config = dict(
    num_hidden_layers=16,
    num_key_value_heads=4,
    norm='rmsnorm',
    rope_fraction=1.0,
    optimizer='soap_variant',
    beta2=0.98,
    warmup_steps=200,
    decay_shape='linear',
    final_lr_fraction=0.05,
    train_tokens=144800000,
)
Each number is 50 + 10 x the weight over its row's rms, rounded and kept within 0 to 99. Layers, rows and columns count from 0. The size before them is the row's rms in percent of the matrix's.

# layer 2 MLP up, 320x128, rms 0.166, rows 285-319, columns 64-127
108:46 55 43 51 55 44 28 42 53 52 61 59 38 51 60 44 77 31 47 39 50 51 51 65 51 38 69 36 47 64 55 47 58 72 46 49 51 48 39 55 57 48 25 59 44 46 32 46 48 51 60 53 48 54 59 37 52 51 55 33 51 29 58 48
106:53 51 49 34 48 41 51 52 65 53 68 33 38 50 54 49 49 49 56 44 48 52 37 54 58 51 46 69 50 47 44 42 58 50 54 25 64 51 39 42 36 47 59 51 54 57 53 41 50 42 43 36 57 31 44 48 25 50 45 52 36 59 47 47
100:37 45 46 51 38 56 62 43 33 54 43 53 72 42 48 44 53 45 55 68 52 31 61 34 53 73 66 47 52 46 40 55 52 57 59 55 49 59 32 44 53 65 32 54 61 55 55 53 29 51 51 62 68 47 44 60 65 59 63 51 49 61 42 54
087:33 49 53 33 56 55 53 39 42 53 45 53 57 56 40 48 54 49 62 46 38 49 55 54 48 62 32 48 54 23 42 42 62 59 57 44 28 51 41 57 54 40 36 55 62 35 68 59 49 65 62 43 62 57 51 58 50 47 36 52 61 43 46 41
095:39 46 42 47 55 58 54 39 69 43 41 59 33 47 52 42 44 55 76 60 54 34 56 58 34 35 59 42 43 50 51 36 33 65 53 66 43 51 51 62 41 65 39 49 43 40 59 41 56 38 45 28 36 60 51 53 45 57 40 43 56 37 54 51
112:46 60 58 40 35 36 62 51 43 45 54 47 42 38 32 36 38 49 43 48 51 44 44 47 39 53 67 50 45 52 51 49 45 46 60 51 60 43 52 66 51 43 50 45 44 22 39 46 57 53 65 57 35 76 39 40 44 49 58 31 54 40 40 42
094:38 37 43 47 54 50 41 49 37 54 47 50 51 39 44 35 55 50 59 46 42 56 48 75 44 44 35 52 33 29 54 53 42 42 73 48 59 69 60 39 43 52 54 47 48 54 59 50 53 43 28 34 52 53 45 68 55 50 25 59 55 34 53 68
111:52 59 48 60 46 61 62 69 63 47 58 58 40 52 46 33 72 53 58 37 45 47 45 59 55 64 38 28 39 36 47 61 38 35 50 65 47 43 52 55 59 40 29 42 47 29 45 43 50 47 43 65 51 61 63 56 60 49 54 34 43 32 55 44
117:61 65 54 48 46 64 60 48 43 58 59 43 55 59 58 44 46 55 64 41 52 51 37 33 51 40 58 47 53 69 19 42 33 61 37 59 52 36 57 51 50 48 39 53 48 58 50 36 59 61 43 39 49 49 45 68 49 60 54 44 69 71 37 59
122:56 31 65 53 65 65 62 48 39 55 38 63 47 59 50 55 32 46 19 73 42 57 35 63 41 42 38 39 45 63 37 40 33 50 42 55 55 46 62 41 58 44 48 43 57 45 44 66 57 61 52 56 53 59 68 62 45 60 51 46 38 56 50 53
116:47 35 50 48 50 63 32 30 55 60 51 42 44 38 80 35 45 66 40 57 63 41 51 58 43 46 48 40 54 54 37 35 66 73 51 56 62 43 57 47 64 41 63 57 49 51 60 52 44 40 44 45 74 39 49 64 64 51 54 44 67 41 57 58
090:59 50 51 53 39 72 70 54 40 58 38 48 50 52 55 48 49 50 49 33 53 59 55 49 53 38 39 25 36 50 45 63 45 46 52 54 38 71 46 49 43 47 44 55 61 51 50 45 44 65 50 71 62 51 54 51 40 32 65 36 40 52 57 48
059:59 35 37 44 60 50 45 50 58 56 57 53 49 34 48 57 59 53 44 38 46 54 52 55 66 56 54 37 52 53 32 29 63 60 54 61 63 50 41 53 55 48 51 63 42 46 49 44 57 34 56 55 48 25 34 42 51 51 39 58 69 69 60 51
135:60 51 58 51 50 36 62 64 55 43 72 60 49 62 30 47 49 51 56 42 54 43 43 55 43 44 44 43 38 43 42 62 57 40 29 46 60 53 47 47 42 44 39 56 39 36 57 49 62 46 37 54 50 41 38 41 64 73 47 55 60 61 41 43
091:39 53 37 60 38 47 44 51 66 61 50 62 37 66 47 27 53 45 59 56 37 63 49 52 38 53 33 33 54 75 42 46 48 57 63 45 30 69 68 46 44 31 64 45 52 50 45 63 57 43 57 49 50 61 67 52 48 48 62 56 46 40 67 35
094:48 61 52 48 41 48 64 48 51 43 52 42 37 62 55 33 49 52 52 39 35 50 55 54 47 52 50 47 64 37 48 40 69 66 33 50 58 37 50 54 46 53 60 67 45 43 71 34 52 43 41 53 37 45 55 52 32 48 54 45 41 49 46 38
110:45 56 52 49 60 50 74 51 60 65 64 48 39 23 34 52 49 54 56 46 41 55 52 48 46 63 40 60 35 45 40 71 60 47 50 52 48 39 52 62 53 41 55 59 42 48 62 41 20 70 51 29 42 55 46 48 61 43 64 39 57 51 45 60
107:34 30 49 56 39 41 54 53 41 34 40 43 33 60 25 45 42 45 44 60 43 67 47 45 62 43 37 41 32 57 34 58 40 39 40 53 47 58 63 63 51 54 52 25 40 56 48 42 58 48 46 52 46 38 53 60 58 48 58 39 47 50 62 48
100:49 61 52 55 53 43 33 62 57 45 39 37 40 38 51 61 35 43 51 41 43 57 64 56 33 62 49 47 51 34 53 36 63 61 62 55 44 63 51 62 50 49 60 61 52 49 45 47 71 51 61 49 52 39 45 75 64 46 45 63 51 60 53 52
108:43 38 26 51 43 56 55 25 49 39 57 55 70 65 50 56 47 56 51 49 39 35 52 62 50 53 51 60 72 71 34 51 31 53 45 63 62 59 44 44 53 48 47 41 54 43 69 49 57 49 51 57 64 48 51 47 47 51 39 57 42 26 55 59
084:66 59 48 46 53 53 48 52 51 39 46 49 57 61 55 59 58 52 45 49 52 45 41 48 39 53 57 68 56 59 65 68 59 68 47 38 61 49 48 44 49 43 42 45 54 51 55 51 51 51 40 69 76 49 38 46 43 49 60 63 67 56 40 71
108:59 62 46 41 27 57 47 28 58 40 57 54 47 42 45 44 68 41 29 40 61 37 63 52 42 31 39 44 40 58 49 39 43 63 46 51 50 46 42 40 55 62 50 51 65 55 51 38 48 37 45 54 42 54 62 51 45 60 44 52 41 62 51 35
088:66 43 40 45 41 39 55 57 60 55 50 32 25 52 52 51 57 47 48 30 39 51 46 54 68 51 54 47 51 43 48 38 55 51 50 44 63 49 49 47 38 33 46 56 58 40 67 42 48 44 43 42 34 49 59 54 35 57 54 57 54 49 52 59
104:31 47 48 42 64 38 61 51 51 44 51 59 57 46 56 53 58 43 56 46 52 49 62 63 40 48 55 36 48 56 65 50 45 42 53 46 56 57 63 62 49 46 43 45 60 47 35 50 46 48 48 54 49 44 39 48 28 43 51 42 57 57 46 43
106:31 38 30 64 55 54 47 57 50 52 58 52 50 44 59 61 44 41 50 60 30 51 46 57 47 61 47 42 59 56 45 49 40 55 39 48 51 51 47 57 54 46 48 31 62 51 68 59 45 50 39 31 40 63 50 32 42 44 66 46 46 36 26 43
121:50 57 37 47 47 61 36 55 52 38 46 40 51 58 38 51 63 38 50 55 47 48 52 51 35 47 54 56 50 46 45 54 68 53 41 42 40 56 44 57 65 64 55 40 38 68 42 44 51 31 44 56 40 59 41 52 40 60 51 59 42 49 41 46
093:48 34 53 38 34 57 63 32 40 43 44 57 75 41 26 59 51 29 41 61 47 52 58 43 34 64 46 44 54 49 41 54 62 49 48 55 48 63 63 45 54 56 50 54 40 44 48 33 39 55 53 48 44 54 41 47 54 42 50 44 53 40 31 46
099:45 58 57 56 51 40 54 44 51 66 41 31 74 51 61 60 44 44 44 38 64 57 57 28 41 31 56 53 35 55 55 53 49 46 55 67 62 52 41 49 29 41 54 56 54 58 43 62 63 53 48 63 50 40 48 47 56 56 73 37 40 57 61 65
100:61 40 45 43 44 67 43 67 38 51 42 65 53 56 45 52 55 34 54 43 38 45 41 43 59 58 44 38 37 55 43 64 47 56 61 50 36 51 40 66 38 68 52 55 59 39 41 41 33 55 55 62 51 48 70 58 58 49 51 47 74 61 55 70
110:64 49 56 50 59 72 60 43 55 33 64 64 55 58 57 53 60 43 59 55 51 47 55 53 52 38 40 50 66 45 44 58 46 45 46 50 34 55 54 64 57 47 51 42 57 63 35 59 55 54 48 54 80 45 37 54 65 56 49 46 58 42 44 44
100:52 43 63 77 42 39 49 51 60 45 47 49 53 65 53 55 61 41 59 62 42 45 49 54 30 50 61 42 38 41 50 47 37 47 51 53 50 28 64 61 63 57 42 59 55 62 46 58 33 63 51 64 51 47 54 63 49 45 49 46 71 49 47 51
100:54 63 61 56 55 42 74 62 47 46 56 47 58 52 43 40 41 54 59 43 63 37 48 55 49 49 46 55 70 58 58 46 42 52 36 43 46 54 48 37 41 57 62 37 40 54 62 45 56 41 40 27 52 52 59 55 41 52 40 62 30 66 32 38
136:42 56 60 47 48 43 38 34 55 49 48 31 44 48 40 42 54 51 46 31 61 57 49 41 65 29 46 68 62 37 49 49 27 38 44 59 59 56 54 37 52 55 62 60 44 40 44 51 35 39 54 57 71 37 55 48 49 25 42 55 42 47 61 30
109:52 64 56 67 46 42 38 58 53 44 63 46 59 44 44 55 52 54 28 38 56 42 47 52 80 59 35 67 35 41 69 54 50 43 52 49 51 39 62 58 49 51 40 45 64 55 41 56 45 63 48 62 34 44 42 30 62 58 50 59 30 71 52 43
134:57 38 32 52 35 44 39 42 42 59 64 48 49 37 72 42 67 62 31 36 50 53 50 68 44 49 60 59 68 54 57 64 50 55 49 53 43 65 42 44 59 61 40 60 60 40 49 35 63 35 51 56 67 33 56 71 53 65 51 39 32 36 48 49
# layer 2 MLP down (transposed), 320x128, rms 0.157, rows 285-319, columns 64-127
115:66 43 55 47 47 62 61 33 74 43 42 57 43 49 27 54 39 57 42 63 36 59 41 28 54 41 38 47 53 38 50 56 59 34 50 54 62 62 51 47 56 61 42 40 52 39 60 54 57 39 42 60 58 54 58 46 45 41 59 50 46 40 43 37
107:48 59 42 40 48 49 48 58 49 34 46 39 53 62 57 44 45 44 53 53 32 42 42 35 45 46 62 37 51 48 47 48 44 55 53 56 56 69 64 40 31 44 44 47 47 40 57 40 50 52 39 45 54 34 33 47 25 73 54 55 41 60 47 46
102:39 46 42 45 45 44 51 50 60 53 47 59 54 44 61 51 57 35 46 42 44 43 61 51 56 84 73 37 41 50 26 39 46 52 41 58 53 44 54 43 53 61 47 48 56 52 37 70 49 50 67 40 51 56 49 54 42 62 52 52 50 49 42 55
088:53 51 41 52 41 45 43 43 28 42 54 44 70 59 41 59 46 61 64 55 69 51 58 39 58 55 40 47 64 60 67 47 49 66 39 37 62 53 44 47 48 48 46 62 49 58 40 44 56 62 53 56 34 58 44 31 42 58 46 51 77 55 39 47
103:58 66 60 38 47 66 45 49 62 63 35 44 33 44 50 55 25 57 61 45 45 33 58 60 50 59 36 49 54 39 61 50 36 67 44 39 56 55 48 62 58 59 55 74 49 47 51 60 49 37 63 44 52 53 52 38 44 48 45 52 55 51 31 50
114:52 55 49 40 63 53 27 38 60 53 40 42 62 50 65 49 41 45 58 33 44 59 47 47 59 57 47 50 50 48 59 66 47 56 32 50 47 40 53 40 43 51 28 56 60 45 69 55 56 35 46 51 57 44 66 37 53 50 62 61 24 64 65 59
103:45 51 44 34 69 49 46 47 80 31 19 57 41 54 54 67 54 46 55 68 66 46 58 50 26 48 59 64 54 50 72 50 62 56 47 46 44 51 42 65 59 57 56 49 50 43 49 40 52 43 48 52 55 45 52 58 59 63 51 51 60 42 48 46
110:51 42 35 53 59 46 37 21 39 62 54 42 40 43 47 44 62 47 36 48 30 26 49 51 51 42 60 38 53 38 53 52 57 34 50 55 51 53 61 70 44 43 47 51 45 54 52 49 56 77 58 54 43 46 52 38 43 51 64 52 52 47 54 56
110:58 43 44 63 57 32 36 27 61 61 57 58 35 47 74 64 48 40 38 50 65 49 57 47 50 45 37 59 65 35 55 41 62 51 64 37 54 63 19 54 47 70 59 37 64 44 46 63 42 37 55 52 55 45 52 33 46 44 66 67 46 32 42 52
106:39 40 53 52 58 43 50 31 47 56 55 64 37 56 48 50 51 35 34 76 45 63 38 52 57 48 40 55 48 76 29 63 43 37 56 42 39 56 44 68 59 51 48 56 51 37 52 62 40 53 59 49 50 62 51 62 53 54 49 32 55 34 33 50
112:53 40 53 56 46 48 42 35 69 62 49 56 53 46 46 67 35 42 50 51 48 42 43 49 44 42 47 41 40 56 58 55 64 53 52 44 43 53 65 57 47 58 68 52 24 60 35 51 65 48 51 41 51 50 62 57 46 49 49 57 44 55 38 46
097:39 47 43 44 37 37 55 49 43 64 51 61 52 51 42 41 53 39 60 51 40 46 46 44 43 32 83 46 47 49 55 46 51 47 49 38 37 60 46 32 40 66 33 57 57 55 51 31 42 48 35 45 45 34 34 43 56 48 45 41 55 52 34 42
065:36 47 49 39 45 88 67 44 61 57 41 38 47 63 53 68 44 53 49 51 57 53 44 58 44 53 40 51 30 59 63 25 53 49 51 39 49 42 51 48 54 55 68 49 44 55 61 49 43 54 44 71 44 64 61 69 57 54 47 56 40 68 47 45
127:56 59 52 62 52 52 54 55 45 66 67 60 50 51 29 48 55 46 57 58 37 48 42 62 64 52 34 52 49 48 30 46 56 49 49 49 70 53 56 51 69 56 50 58 46 48 59 39 60 54 40 47 54 41 23 41 53 42 46 57 43 29 54 48
087:41 57 46 47 45 55 49 41 54 39 50 37 51 49 54 49 38 41 43 47 83 37 43 64 53 49 40 77 54 56 59 34 50 33 42 54 58 42 59 39 39 44 53 48 62 40 57 41 50 71 59 41 38 47 40 54 53 33 34 50 63 34 58 50
098:41 61 30 53 37 52 49 47 39 63 47 35 53 55 57 46 48 58 34 39 50 46 69 71 33 55 54 61 55 62 46 62 67 42 60 44 46 33 61 52 58 44 63 52 56 54 57 50 34 32 39 60 43 51 52 59 58 43 45 53 41 39 39 42
099:56 44 51 43 33 48 53 68 63 29 45 51 46 56 42 55 66 52 54 61 57 52 58 41 42 42 55 42 46 47 40 35 62 61 75 33 49 43 43 55 69 59 53 35 40 54 60 39 68 63 57 51 45 45 38 57 56 61 51 57 69 53 55 36
104:59 61 62 67 42 48 51 51 46 30 54 65 59 22 44 42 48 49 48 60 55 55 49 35 50 41 29 52 39 59 35 40 32 40 40 46 50 55 61 49 48 47 51 37 55 52 77 53 53 53 46 43 38 41 42 56 73 39 65 48 54 54 54 55
101:57 48 49 48 59 55 64 53 45 58 51 27 43 45 61 53 52 46 49 44 47 52 37 45 46 61 59 57 45 39 52 54 79 58 50 50 53 61 52 56 37 56 59 66 48 30 61 72 55 46 60 74 40 53 59 69 61 58 52 68 50 46 53 54
109:69 46 42 52 40 41 53 44 50 45 49 49 75 54 44 60 38 47 57 51 47 41 54 62 33 49 34 35 48 72 42 51 42 63 63 52 57 62 36 60 64 43 61 42 48 48 79 48 55 61 65 38 44 56 51 52 52 56 38 42 60 57 49 66
099:48 60 34 57 45 50 67 59 62 26 46 56 68 59 39 67 40 54 56 47 46 50 49 51 40 51 43 61 54 57 53 70 63 34 50 39 53 45 54 47 57 58 46 57 56 55 53 43 65 69 45 51 61 51 52 62 53 43 63 49 65 54 48 53
099:50 58 57 63 64 54 53 52 56 58 62 67 39 53 52 44 48 46 38 26 58 53 51 77 58 39 65 59 42 22 51 59 40 56 54 53 52 46 68 45 48 58 50 57 34 55 55 59 48 52 58 56 36 55 50 42 65 27 36 33 55 52 55 54
096:80 55 58 52 45 52 54 44 49 44 45 69 39 51 62 39 49 58 38 40 57 49 59 59 48 47 47 46 44 42 42 49 45 37 47 48 53 48 70 24 42 63 55 58 46 48 53 57 38 46 58 42 41 48 36 50 77 35 54 45 49 56 36 53
109:64 51 38 52 58 55 41 54 57 50 43 31 58 56 61 53 60 66 53 66 48 41 47 49 70 62 60 39 56 43 49 32 51 53 44 56 49 54 58 47 65 32 50 57 34 56 55 58 60 63 49 65 50 53 36 55 50 46 40 51 64 50 52 49
097:49 43 38 64 67 62 45 56 39 42 61 49 57 65 60 52 58 47 47 68 45 46 60 48 41 62 45 56 49 60 48 64 43 46 39 53 51 37 51 49 55 49 43 39 50 34 59 40 32 29 59 57 54 67 48 57 63 56 45 60 45 48 52 61
100:45 49 67 45 43 30 51 69 42 54 53 43 36 52 57 44 59 50 65 51 74 48 53 38 52 50 43 54 59 55 26 57 47 43 60 44 45 57 61 48 57 69 59 63 40 50 60 55 54 54 61 60 38 66 48 46 45 43 52 34 43 49 60 42
100:37 39 60 46 51 46 28 47 42 66 35 46 54 46 35 54 73 42 34 55 36 52 56 46 33 62 61 50 45 40 43 48 41 62 39 50 54 50 47 38 42 65 42 56 31 49 55 59 57 58 61 37 45 53 34 39 53 58 40 55 50 46 51 48
104:55 59 48 51 47 51 57 44 45 59 51 57 31 49 30 52 61 51 53 54 60 56 32 52 59 54 47 60 76 40 56 67 67 65 53 28 51 53 62 49 63 57 47 57 64 56 50 31 47 33 50 47 51 52 44 41 49 52 20 64 54 59 53 34
095:50 65 45 56 33 53 48 52 36 54 60 40 42 49 51 43 44 47 45 45 57 47 53 55 34 39 39 45 52 52 47 33 56 42 58 53 50 57 39 46 47 56 33 33 40 42 58 59 57 42 36 45 40 62 76 58 49 50 69 41 34 38 42 35
108:81 40 57 48 50 54 57 45 47 46 59 54 68 49 54 49 61 53 58 32 46 64 36 47 39 44 47 38 60 55 40 50 41 49 30 48 39 48 55 63 53 46 65 59 63 66 30 41 59 63 50 61 69 36 39 52 52 60 43 44 59 54 41 46
106:57 46 61 41 51 58 56 30 44 44 69 30 72 61 46 50 43 48 48 64 63 50 47 46 50 53 54 44 44 47 58 54 35 46 66 48 46 54 53 42 53 36 29 51 51 35 51 63 58 44 56 38 42 54 44 55 52 45 48 43 57 39 43 49
100:75 61 67 47 61 37 38 51 47 43 40 47 53 63 60 47 44 35 49 63 44 43 60 53 54 51 62 61 65 45 48 45 47 52 41 69 33 52 59 40 41 63 49 35 40 59 49 35 72 49 51 41 63 56 53 48 52 66 38 61 47 51 38 43
124:46 47 81 49 45 37 54 49 53 39 51 47 59 38 30 35 67 36 42 46 72 63 64 54 47 39 45 43 64 26 39 48 52 35 41 48 62 51 44 61 54 63 50 58 54 43 49 46 47 55 48 45 68 47 54 34 20 36 47 59 60 52 70 37
100:38 50 43 56 53 36 47 45 61 73 53 29 43 54 43 43 60 62 36 46 54 54 41 54 59 55 45 47 51 45 62 31 52 61 47 56 55 36 64 54 44 61 60 50 43 60 35 49 34 72 40 47 63 37 46 72 59 41 56 40 43 52 49 32
118:49 54 38 30 42 55 38 44 56 67 54 57 54 69 42 34 58 45 35 45 37 48 49 52 39 42 71 47 40 51 61 53 56 66 52 49 50 54 53 68 45 58 20 65 51 40 66 54 54 49 71 48 48 51 42 45 58 45 62 44 17 47 32 59
# layer 2 MLP gate, 320x128, rms 0.166, rows 286-319, columns 64-127
112:54 39 45 53 47 41 42 56 59 56 59 45 41 46 56 52 46 47 51 60 52 55 36 62 56 47 38 61 49 56 39 33 55 57 48 27 61 59 34 42 32 43 64 34 58 56 47 40 46 45 39 32 59 41 44 51 29 47 47 54 44 67 54 51
092:48 67 68 62 58 36 49 29 54 39 34 40 48 48 44 66 33 61 49 43 61 57 50 39 60 43 51 64 49 46 67 62 46 36 32 46 56 54 54 64 39 36 60 36 48 46 62 51 59 50 51 50 41 55 55 54 56 58 46 56 50 55 51 39
089:51 46 47 54 53 52 75 62 41 41 45 49 38 42 37 38 60 71 52 40 50 58 51 55 44 39 38 39 54 40 41 68 40 29 50 69 54 55 58 66 28 46 48 54 43 38 42 53 54 53 50 71 66 41 48 53 57 44 49 45 52 43 52 45
095:55 57 71 53 50 51 61 69 53 50 55 47 58 49 24 60 59 45 23 45 39 54 54 52 53 40 48 69 62 43 52 51 75 40 41 50 57 40 50 39 52 29 49 42 44 62 40 48 47 55 62 55 54 50 45 50 36 44 52 57 59 42 42 39
115:46 65 47 57 22 44 67 53 44 25 62 45 57 47 27 54 48 54 47 49 62 36 35 56 40 44 46 44 48 34 62 44 55 29 57 51 53 52 51 64 50 35 44 49 57 29 39 43 62 56 70 67 52 54 39 53 54 50 50 31 51 56 55 38
094:56 48 47 54 31 47 50 64 67 49 52 62 22 46 30 47 62 43 60 18 46 49 43 57 59 36 38 33 42 55 52 44 50 61 51 55 59 38 38 41 35 45 36 71 57 32 39 52 55 45 56 56 56 48 59 46 47 34 48 52 65 50 66 61
114:30 49 44 56 51 30 38 63 51 69 60 45 36 40 44 41 55 50 52 39 40 39 37 50 44 47 55 43 41 41 62 56 64 63 58 48 28 51 46 58 37 56 46 65 49 32 48 56 57 57 52 52 46 57 47 34 36 56 59 61 51 47 59 60
106:37 41 49 57 61 25 40 54 55 41 42 60 46 38 42 68 55 52 40 45 50 46 55 51 45 60 41 55 51 36 84 53 67 34 59 40 53 72 52 50 52 47 59 34 63 44 42 50 41 43 63 67 49 37 55 21 49 39 47 54 28 32 53 39
101:37 74 50 54 43 47 43 26 29 48 50 55 44 50 49 58 57 55 54 47 53 58 48 51 41 48 42 44 47 68 45 42 59 43 52 45 61 50 30 69 54 43 44 37 69 44 39 48 30 37 45 63 55 56 64 51 50 33 54 41 53 46 48 41
117:52 54 48 64 46 34 53 65 40 56 47 72 45 69 31 52 45 39 71 51 36 68 47 39 64 47 49 50 45 42 55 65 38 19 51 45 39 50 43 56 49 53 48 40 50 55 40 67 48 52 54 49 38 60 46 43 45 56 48 62 37 47 46 47
094:39 57 58 64 49 33 43 47 49 38 63 46 46 43 39 48 51 46 50 65 47 49 45 50 42 51 56 65 54 40 53 54 61 60 45 42 48 37 58 60 50 61 56 61 38 34 59 44 62 36 50 39 37 49 56 60 62 74 36 56 55 40 47 51
061:62 52 51 72 45 56 79 54 59 52 43 48 47 64 51 56 55 47 50 50 60 49 56 47 49 35 34 60 46 48 60 71 36 53 40 57 51 39 66 46 45 47 42 35 55 54 41 40 44 67 48 49 29 56 54 61 75 59 53 41 35 31 39 54
154:46 50 70 54 44 41 59 67 53 65 67 54 42 49 59 60 56 45 73 38 65 32 46 51 65 40 42 54 52 41 57 51 60 33 53 48 62 48 64 55 51 46 40 68 31 58 55 43 59 61 48 52 51 58 45 51 52 70 48 49 61 46 40 53
088:47 40 56 53 62 53 51 45 54 52 55 46 37 50 47 51 47 41 54 47 36 64 55 47 50 42 40 36 31 46 41 64 48 36 62 54 32 74 68 38 47 57 39 54 52 49 56 75 49 56 56 27 55 62 49 62 60 51 40 52 63 42 60 54
104:45 47 40 53 44 52 55 55 53 63 64 47 70 45 55 64 51 51 47 49 52 28 41 60 61 58 73 46 53 60 40 43 44 42 57 61 43 55 30 53 46 61 30 57 72 42 37 55 57 54 65 61 51 55 48 47 52 44 59 56 57 57 47 56
120:58 40 34 47 64 63 52 48 50 70 52 41 37 40 34 45 58 41 42 44 47 47 40 57 40 56 56 76 48 60 58 52 62 44 60 65 57 43 66 52 41 46 57 71 38 50 55 57 48 63 51 47 50 61 66 61 54 43 62 64 56 59 38 64
109:26 37 49 47 39 28 50 49 27 49 39 38 31 69 41 43 40 40 60 43 44 59 37 30 48 42 55 43 47 49 34 59 46 53 29 59 57 51 72 61 61 55 66 44 45 59 51 52 51 53 51 50 41 53 44 55 67 56 67 46 62 51 62 58
095:52 52 56 51 42 62 61 36 35 74 70 50 49 63 61 51 56 44 47 44 46 65 40 58 53 44 72 49 50 57 35 47 48 62 46 38 50 47 41 61 44 36 41 53 52 38 63 51 62 56 41 65 49 51 55 41 46 41 68 44 59 35 42 50
110:36 82 55 44 63 29 68 59 58 40 62 50 67 53 48 44 39 57 51 49 39 42 43 55 44 50 46 52 54 40 53 58 48 54 35 49 48 47 67 53 69 39 45 59 27 38 61 44 47 59 68 55 44 54 44 55 51 53 36 42 53 30 59 67
084:45 46 52 66 43 60 46 47 43 56 52 59 28 47 44 63 33 44 48 51 44 59 48 60 56 56 47 43 48 59 30 47 34 32 42 61 44 48 32 45 40 59 58 61 52 57 64 57 48 49 58 35 31 39 62 32 66 51 58 35 43 43 45 27
105:52 46 61 44 56 41 46 48 49 75 37 43 44 65 57 61 40 39 50 60 40 64 40 53 54 45 60 72 70 47 44 45 54 47 45 50 43 45 47 56 34 40 57 59 40 47 57 65 67 56 48 61 61 51 50 34 48 32 67 58 68 47 37 80
087:46 50 46 39 50 53 39 37 44 51 51 57 44 54 42 57 63 42 41 49 48 58 60 63 49 46 61 26 53 44 37 62 56 66 56 54 40 58 43 69 63 57 45 60 54 54 47 43 62 56 47 59 58 66 67 49 56 32 59 35 49 52 52 31
101:55 52 52 48 47 58 62 45 45 43 57 54 49 53 61 43 59 32 46 27 51 46 71 64 58 50 53 33 50 40 59 47 57 62 53 32 52 58 55 53 37 45 26 59 64 38 51 45 49 30 73 54 57 56 58 54 65 44 56 51 47 41 63 66
088:60 60 64 51 50 50 58 50 51 46 42 56 48 48 64 33 31 60 54 51 57 52 45 54 43 40 51 53 29 85 44 37 72 56 49 50 42 46 62 69 51 50 49 51 44 44 56 53 43 41 60 62 65 48 43 35 50 48 40 55 57 62 56 57
116:47 52 39 45 54 62 32 46 42 35 36 53 55 49 44 55 62 39 63 55 50 53 44 47 27 59 53 54 63 55 55 58 65 49 44 48 52 59 45 65 64 58 47 42 39 64 34 42 58 36 42 46 37 55 41 59 49 69 53 61 44 46 45 44
093:51 50 46 42 34 53 45 50 40 61 47 64 61 37 29 55 52 41 47 51 46 53 51 45 48 48 55 41 51 59 46 63 52 38 27 56 55 50 53 64 58 57 46 34 33 56 40 46 44 47 57 47 48 42 47 41 46 48 40 40 55 40 40 35
089:57 60 45 56 47 47 44 46 49 31 55 65 14 43 30 45 58 58 50 51 36 45 41 59 45 64 52 53 76 47 52 54 51 52 40 49 42 37 48 51 59 58 40 46 45 38 53 33 46 37 45 51 44 56 35 38 37 58 27 61 58 45 45 41
092:46 54 66 59 58 28 49 36 54 43 58 43 44 45 58 48 43 66 43 63 60 56 69 50 40 44 48 58 50 46 46 51 56 49 38 49 48 46 59 42 51 42 46 46 44 67 62 58 44 43 47 38 46 41 35 57 44 46 54 48 33 37 57 34
111:53 63 41 55 52 70 77 57 57 47 61 55 48 55 40 63 64 50 61 48 41 46 44 37 37 48 36 40 77 61 51 47 39 45 35 56 45 49 43 54 62 64 65 45 64 56 54 50 53 57 54 58 71 50 36 50 64 58 50 42 55 47 46 42
103:43 33 50 50 54 35 54 48 49 60 34 56 23 46 46 45 48 53 55 38 47 49 58 53 49 44 32 57 76 46 42 53 56 49 52 56 53 62 66 48 39 42 49 55 45 57 62 60 53 45 47 69 62 53 39 59 51 52 46 56 43 32 65 58
098:41 54 59 52 41 39 72 70 52 47 42 44 48 48 39 54 54 52 57 48 52 29 57 63 55 55 30 26 65 49 52 59 40 45 44 46 26 48 46 43 40 65 50 36 60 41 55 33 50 42 47 40 41 60 58 64 61 52 40 63 35 63 39 41
143:39 45 58 45 50 41 38 23 54 53 57 36 39 44 40 40 59 50 45 33 66 52 56 38 61 29 41 57 54 35 45 53 34 39 49 59 46 53 59 50 51 60 55 66 52 36 41 41 31 42 51 59 72 39 58 43 41 27 44 66 37 51 67 30
106:42 53 53 32 65 54 61 50 61 53 43 57 54 50 42 44 32 47 76 64 53 60 49 54 38 40 59 36 48 51 34 51 60 50 47 34 45 44 41 49 32 37 55 60 42 32 69 34 39 41 45 61 63 60 49 56 50 39 44 50 63 43 50 60
129:53 31 36 41 47 44 53 54 61 52 45 50 33 63 46 53 50 56 55 40 50 37 41 59 52 48 48 27 38 43 57 47 61 46 60 47 44 47 63 48 34 48 34 60 55 41 33 49 56 61 58 54 36 56 43 25 57 37 45 66 63 52 51 63